config = dict(
    num_hidden_layers=13,
    hidden_size=160,
    num_attention_heads=2,
    num_key_value_heads=2,
    head_dim=64,
    intermediate_size=448,
    vocab_size=8192,
    hidden_act='geglu',
    norm='rmsnorm',
    norm_place='pre',
    norm_eps=1e-05,
    positions='learned',
    qk_norm=False,
    attn_scale=0.125,
    bias='none',
    tie_word_embeddings=True,
    parallel_block=False,
    init='uniform',
    init_std_qkv=0.0395,
    init_std_o=0.0395,
    init_std_up=0.0395,
    init_std_down=0.0,
    optimizer='muon_variant',
    learning_rate=0.01,
    lr_mult_down=0.7,
    beta1=0.95,
    lr_head=0.00865,
    warmup_steps=200,
    schedule='wsd',
    decay_fraction=0.881,
    decay_shape='linear',
    final_lr_fraction=0.0,
    batch_tokens=65536,
    max_seq_len=384,
    doc_mask=True,
    z_loss=0.0001,
    train_tokens=320400000,
    max_steps=4889,
    dataset='wikipedia_en',
)
Each number is 500 + 50 x the weight over its row's rms, rounded and kept within 0 to 999. Layers, rows and columns count from 0. Numbers have three digits each. The size before them is the row's rms in percent of the matrix's.

# layer 4 MLP gate, 448x160, rms 0.157, rows 85-165, columns 80-159
091:525538504542556565466487550477430472529413508521604504488491466511582421489499554594545577532535499475548548420498467617520437505460533514482443495564497569514550528513555539511501468529513569418556560640508469524510496504465536548568403511
094:469423561497460442423477459458525509511519405395392519509316538499416532512491450474556519430437522486528513575497445581469518400479551483484470535464470428476566540510465516507518565506519493587451481473575509504511446510461528497502593513
105:466492478471523502506512474470473483481506534543488546542427416419404493583481492494391495495490513492489571561591404506487451473528461544400440562534577590554445596457450544523478471529473492430441546496427533453529417483548533462497415549
105:435579496489515456475519459354457535467579434456407529471524529467489499461487571437452432527556579407480620520527433521537577525553556605537638540498493501415436476505460527487484564543547488462376512496515564541446447508416465531483448502
093:478484534500524469393461602524509443449492457533541478502483438458543529557469520521591563530586537503409475476582416458503449460564633599541494514474510520484475413518466477514402392467466446517514467476443503467495527557430546511468509495
102:529554449388487438476520415432566538574511462571532538445508520485541545515469488552515433495615455496630597474609527414453513569554591449492511584484522387491493418466481498489460470486432526509490551437452591499570485547436475474485454513
096:470529504490473517492497615461542488469543461595481527473480505376535551553586443462508459496489515590494392407501485546436585496423517455482523497449526514470448460492537571577491473529521482518583466552464472477500583455486500505502429471
105:465501498482535492452460478439452482479547451461536458501520469497458501512445469573547533516500511418550511519517491574463388464521512505453483412482425475547494520465422444447442510469445429578494522535351609438463445583449494515581599478
087:576486579542559537478556473412527548580487337503550572498525489590543485430471469510514436444376583452572455513408460453469553578534515461465584572464534471489528509592471466448531450470492493508467412509433512526454522451507454585533504448
111:468499432476547337499472532522478464494503498532504559529501421543523541455446546457498495502497525476495404482594568380496537524460529500483463537418471554539483513396511427500455491515474465498538445519678525466482486564402548551563494525
102:365537544489521478443485429626479527544451597542450604476557526352560519476524454453497493442522387470507538546502463520529472498494500487535548506422528468545518513559518492485434461509436531450503481522514470505542425499479531526530539501
125:528530511495463580518494450535540515510461451549572474570488511546446510466420525495493520535611549421592575557545421555421536546528550498525456458444439483463501483563424477516528541534543404473446476491436557553546417535403546571468554490
104:465509456562530424487664513542433474593513511553518475651464460575668496441514460532415500520527449493426499483505518490552549451534418462561404432482477449551480448476525511477459488459515543477561412491469527441546419500532518469460536496
098:412485487509558526449464507552426539528435443530520522522466560417407466583551547465519541568552524452562503424557486478484507537361476517421431522584452483586558432536598485561562569420486547555493620535474498475489437530424515514573467410
106:439475440472468530504449517463477489489471547545530574527419434568524499515513531627480407580558470512473533441571518519448404514554617479523488554670499536467527445425497458468484497489590400494549547450501470557530433548460527417481544446
100:484439479464508563518480485486548499574524556418645404495453481504494435540527509457535504522572609540509477456491468449474434482511564515549471532448431483522454460575572474494491422423544473483524477477530509525445456522496602398549440475
095:525480545510596391460527541498528468482467533505445533528505465429529463506500480538469478610570520513490531505586566437533500443477485377468524447470504566396435393498489540444613447520477497581505525539519451520541573458487523483444475492
110:468519481466541492481604432514493546502421536448489486403433508487496470485487464510449557436551490411464471490471399397563508479537477479499514484455468490540498601527500587434432566448478618434485520462371487506518551450386456520454459503
096:458458476485561489491535470428425445516511534532565499449443465393505528530533574475536547512476486460505611577448458476470493416554431519412505596493378541502502568572470613521542525615485516476524438535538405542546576469393537497544416478
096:586565529457496550469508503560502572438531512558417479501490510423525450485496498394432508477524614495532578491580451499455502492570507612425506555456510530442423516418462444519557497453564498543469468506442597439476568517485440574570613548
111:465531481586423495538458560427502471490533533598533424549448505455530450507507524463563524484542555537499430562595481528519418497512637468486498569435456499620407329534487460483542512487420544475517478468471494576592446453557418490541445524
100:422557434543500560525549470499470502528508611524552487483424541554500495477457465416527470520426531463467505436423469471520488489569502486481568490452539533532437529539456510458484528440552489596479465423479482407531515491472536572558484480
107:519537501500471449421487501545515503582518526435430447517534495551461463433585548603490486453496487489492547485509516437493571439490590478422444623485456514455501543571516430523489440503456490529458483437455503529463480578516584579503362628
104:529565472569449433461528564474478507516504495532536467459386518538478507397446600548426410493482571519432497565515488467462503569502557383473498500427435520441450436475521499565497476427476515576462503393445410513525582464536531550437526568
101:552480554442400518445416475466391558584438479408518488551511511430452528489471520531468471558416438517539510473599541532507530572458584529482518491499404466531426477486507541485482566503537431490579518523513606585470538484593501539504536545
107:526544492496453489523430518469499508535476528477543572588540544473511439513458499451501469429415538484465538521554549446512460466396436427537465489523431557501535499556525490388524548525515478543515530460492545596456406465563463476531457517
102:439554427502471499494427505549505610516459479549520554494559554469492593437474433482483621572453435480518503459554497475448531504465410417408525513481551489534459526573491536514529431505545476503537476497511547496526550557502531461575440490
099:549440478463467537482407521510529568545454512568431549502501409494501511545420560501509468509448485590493479546478378430544448575538490535564400452518546600474525491502439526502526458549458419518496428456430404482515481406511515519399527555
102:506534389510393520503514475421547518571436436605471484447519470547571500457474546497502501519559463546550597425514484494473510422604468461491596569524475549468559491527446499504507414537494442533504549471380446491438506514397495502435531548
091:552499487452500535546490455433472571494557554476467503457436483532466489476472525550408414436524564520398485551455569397443486460504574504434545502646531484567467424401421452452593388521487428459485581559405559495515457491454415491499540480
097:475494448608544521539528513472486502515440569512568494564499536493538525556461528477574539432433476544447486456466465466605535489496476495533515490578441600498558473472449427515464456384470461530533478592551584489449547425476487445468512425
086:482650545541541582465425400547503518485485507438531475554568389491459538516523604511400489532477463449423498435474507507521465505423449477417456453460534561535418466444547564408497535535465576408505503554488475484505492380503386551517527476
102:476454615555502551527478542414482495501578560519528517542489536573579497489523520459510492530430517488506471469518462454574485411470481462504546472521445486562474439498486548551381542584508546527529565510456507595493508517527477513519485525
105:492444492514547473496442503511454494496519419445478656545494472516468546481472554536564525442515537454422492455445458585592448502544503454477513528527545466528491526501468468515399600499491510481528419459555530518552462505577497473529527463
101:436525542535491512454587586519558549520437473543558434518542438522517535476396527599447503511492456396584489562494520521472474508521546386547479471341513552502462448506538525452535543422473464501529495435582490509487441557522530473500390490
106:568487552503474511596547493534465526511462571474460540438444473489557523488544476521462544493408470485536443503455546491545532388533593492467514485437492469474448501489598439549455459514381567511488487509470537477419480573521479428487478451
099:447540451513516481439561530476485472542434600465449494448425527474598516509605494464490557546415459565388571533453422440495397560572471419509437627480535534438530599475485462448510489503457488596428410420443484494477527443487525517581543473
105:369468534495477501544534513504484464560432458469554433482501418530552489612444578514489553512492546573509446488564523537495484397436528550400483573511472636512529541538431492468515526564442561552524448509505398525465437494552419502536462448
102:451510542522469477517437493482511398536473498482587497469508518527513510476441474497466442521585522580527483615581616529579473476490489499437488469568471631487533350515486542531509619570437499432494396474580495613507532446498448551424502502
100:538510483540438563461541479576544503609460580548460543464519490407425489475423496524448377552504495493379582433544499523530495517479475437543478524476483490476525517420518525466566533526509515604590477411522572524494462511456478454588504373
061:475527476558488554470450485476565581437429502562538556525526484474460472493355419596504483456531494560504573516496565491427528505415430507376554462459486553479536516575505397531513488507617577467464544524472561478518381528521484537528533553
096:443472529392529502486485508497518411509639519442404534527556461543514522522435522414488585515596549494458396456523492538505553537530567477476484537511546501500429408484482535581540482485500517428467432466464441510504459568540494583493546494
076:525514425513452552516493528517592464508463460524389544473463503534416448521482484454561507572528515529508487466551475473484499523529518508510471577451490515530574430405501479523427525441494430406443372466443492529411468463606524593528508497
097:407579475546550467573413571543375466481444457492476488511471439539538511592470459546405486627486482539439486572514449526489478472502427490525478500481548455514445445507475518528542463384570458525493530466549502441538371507559542437484467404
102:501472486492459530549437480465459490578500521600552533498447558438581470496395541528459540530556468419570424540511557460419449618546491436416568513582503464557552565471478481465435478578608547485452443564379524472541477465447580594522534498
105:499506508489520448472448558525570418470512519520446609454425537517451530546506497433518510529562512489452541565550521559490529403587427561449485411537445519471580531452564497456528523543532509543524489468543521533487560544515463507487535472
101:524523514548623392505470541566511470499601466592496569531460544409396522510469465464406496558471517536494484546483487525512559457613460526430495477520404480541573468500515494370467518479526495480505489449540442477525453481530446435513480553
099:491522489605541524553465501487554475534594536477395583526461519462495590624496464487536496498570578552483485531435462487642488508473528432477523474508493602466586525602437487568472470527490530432392524578523538573451469392520492479413527529
105:534425493457577404509467475530507438517480577455441616450445530442540441579482571559445546522511445548504566510522412540517477549480511453541458510596551468470431544555441560484491452547515546449528520613458498509496621499531532448486498484
094:524502433540522541409465440540443496462453553480478437591545535491468486515507512482554589477523450385551434510519562585506475471514525534512451470475483591449518425455448447554435480616509476471425421508459556520542435498482628563490464516
079:452536511514554501475476423499434511586512447467508455512433435535524449499417487526546543380562463533534576494513512510568519456398524434434530509432494493593522532521446601534477535525516475523498516583393413506530526416527443467493451474
100:453538518540456484455511497518500521616451621544499423471408476554509459476529465567569503520533523583490475518536406528482449586498463526551610488436468519480528535443452544502542561566527584496568495553525556513419374542522437495510543457
099:562589460491496437540449588536458513479566490405565523506512443466447494522651471548449521413545503521519508638536512475558467456511500554477495436538408487561489486411450576514480506461421469495479466453424531488468469532502492431541507485
109:479488528501506344453520525474423498511507506510449517452464553490448492473512518521408527454424548463423522513441558541509446508407478468503505392536510515468461508538484535478390478468561455519449531512536328555493517524548456501485518415
109:538571496548550475477544479515525470528575461534592471528442460468556474465445477458432460524590494468498500455497535531438474446474524421526512448412474611567590568539495518507494518502486526459426491517566432420400400525489507492532530438
088:509442502431490564549490415510523534447442502528464550537540570581409476554542475515466525422491523490513427477463499499516524500567440410544554580505504489478491532553401501449517557504504451537594527617398501454505555453464454565534489482
102:416572549481606493553388519427505524490534553496484489462545558497557518443394485514539472500462503491486451571474515523471517454430504476503465388477476468514505492483434503505471418569499444449563554507604506436506525479491529534585592568
102:474521443590472543471455517485550537478528541440530435548475462459441441553573592497605509593502494521468608525544427483548531491529390576558575577543495500456440580514535432485540501445481463478450489498382510581527357543441521464541457532
099:517479466510599495458549464464444565593558595529451512486491497494545555492488440568477577505515421534591501441568613503506454527494507570457453428481549529436432456489541448575488527529437552409502466489356577404463443512522471473515449506
095:458387495485422543434457498526472455607434490492471483487512564550474555510480472560492546521466573471469488517551537475489454474486585475492531470604536524417504482521460551499490464508512472580478462546578466500543489524641539613426496449
097:559487520494457480514570445443470415523448470468538579490492450518565440428477511474452586520481520506491501470510496515484579512487571485442427504463476547517550550491514539462439481467510521459549437543658496448494574514543478547553529499
097:522505496470480502421461556538472455488559470537389497395516576536527473497498532552409385541425538572406476613459458356502473445516605487477511556490472519487488488455445494442517523522422517531597592454530485529405447557554609418476572485
101:538503464596503425506495356431456526543440530524494596604484494561502536384514470551496580522442439446435525445513345442461424471561417500491462426472487518412460506622445572451482503527477505495459503536319503511447552490443482505449491472
102:496515518563586517520554444511556548497562571395515569581374409528497536473484493542432558483441491512536471529462410503518507425515561525518516500518440463435514482449495391532571532485593464542469509481538526489497531583495587520422525441
104:430480467526507492506515591490487440530478415390487512465465449489565452570534550464488595516478460425493538512505465549542598483506519584469476509595483461598515517516485494502466494381596552568569525552461509634528526450506460519538475498
100:485519467460589486456514480492521536453485503505590492491530434612556482428460539583476503587528522462530455473525562443461389450512448459550614510516395432571535468430446523379497432491508511521556418527494510536539539461425484485499499543
093:480496395523472547558418533576523535523478644576518481506561542462463526516569553465549521480468493391518516461477428489462444575460422527455454587414491551435452531450464487509515393496490538512467522454488435537616581467519555548541472433
094:483486436570504509493430371474445510593561582553520482556546614413438509521417526547502566453387520585504471509529457513521470489463378554469459501412481503474535481476527489467529484486476484558497547520490461501450481428478443427481423475
101:407558499460534453406482459530481461456557470554515431485568542473516555463433474470430555483463462514434512527565492405480482462468459476468337509436477503428561425566574487451535498518487562416541441537451557509527480531510487579419480548
083:422532394488538539553494486527467484522458621666517465435398510394540578483516462390553489553443585509426541514510488485495491472566403526500446425455570525503388465469488546549533520441492471597439445488506497555489445488411478463531509549
092:531481481501458533447525479479478541544409509572457552428429479452532437592462496565458477463530514478454483486493443541464477548521455452392507431508633622423488604408477570551467511566518540536502519506465477518462427453561412493551450569
103:595463548416568565529529496454560520527545509503470530478534505429523452577528460509544453513537567498456488422541515533493468442504460514485562519422499536490436555524521481660428534448514627532520479442514460506521540519495447460613502474
094:468491557544571428503470580588505517454545529549446510500372470429547550526510493515497482525552456508554452490430542541397488465433510544558537451531490529511495535457464568420584447553513519480545471504552489539515388546558456503477552462
093:521532512517473410516437460480400500496537510481477535527540478500495503556575506495468547475439566531519480389422472480504454423492409463570536578614471563450503407562546553560499551496558450562564370540410457450487599507507600527438492489
094:555544469501503419526448560463397470434562471522508458516481520337545436583527518464485489459431487490503492536524548555388539521486504484510512450595554411527565512472385446537591543509584571504499501500412589618475494474540453487566476531
103:573487496585473596597446514465439501564499565559496507467506508579493499556551455474517520430556456499506514512553485515440539518521509448443472569458523477504511533513557578518418455505561544528472496470488558478385438569530532505463521406
091:521507484567472462527496465470488483528524416494461443542513548383434580537526475502538508558530477500507506594555484540548546508485512544516431426456442480432503448424541584517556567415463515549527502420560593549451520473450475608519565585
096:492449464452448555504466381548421500531434501560511515397522469468478506523520492543490525532473540445557546459478486518469470557475465503505498502501594578480550409475553510510453460527631512558582389571617398580533468466569540423516512586
099:437444509435530466488488518576534506442465355560456537551472528520528507487532584431500595504523476447495431617462509566610368402490491502492479575494574524452513469480468512438498546530549537440540478568551436407511426502567544484536545533
091:526496483502485475491480484449463525529511472540493440548459500440510483508470506553571402469501440462513457428562452529494435521519398462495480440491523515470499462499501429484513561334566507504583554443508553466487492569425381390514450591
095:403474531472571539589510371454454466484523519491476424507453466585416563503432528551500591426591491493466526501523484490613498448540523413574485556542440479593502438516530494440467593573487555512490520495505546429441555633570568461493502578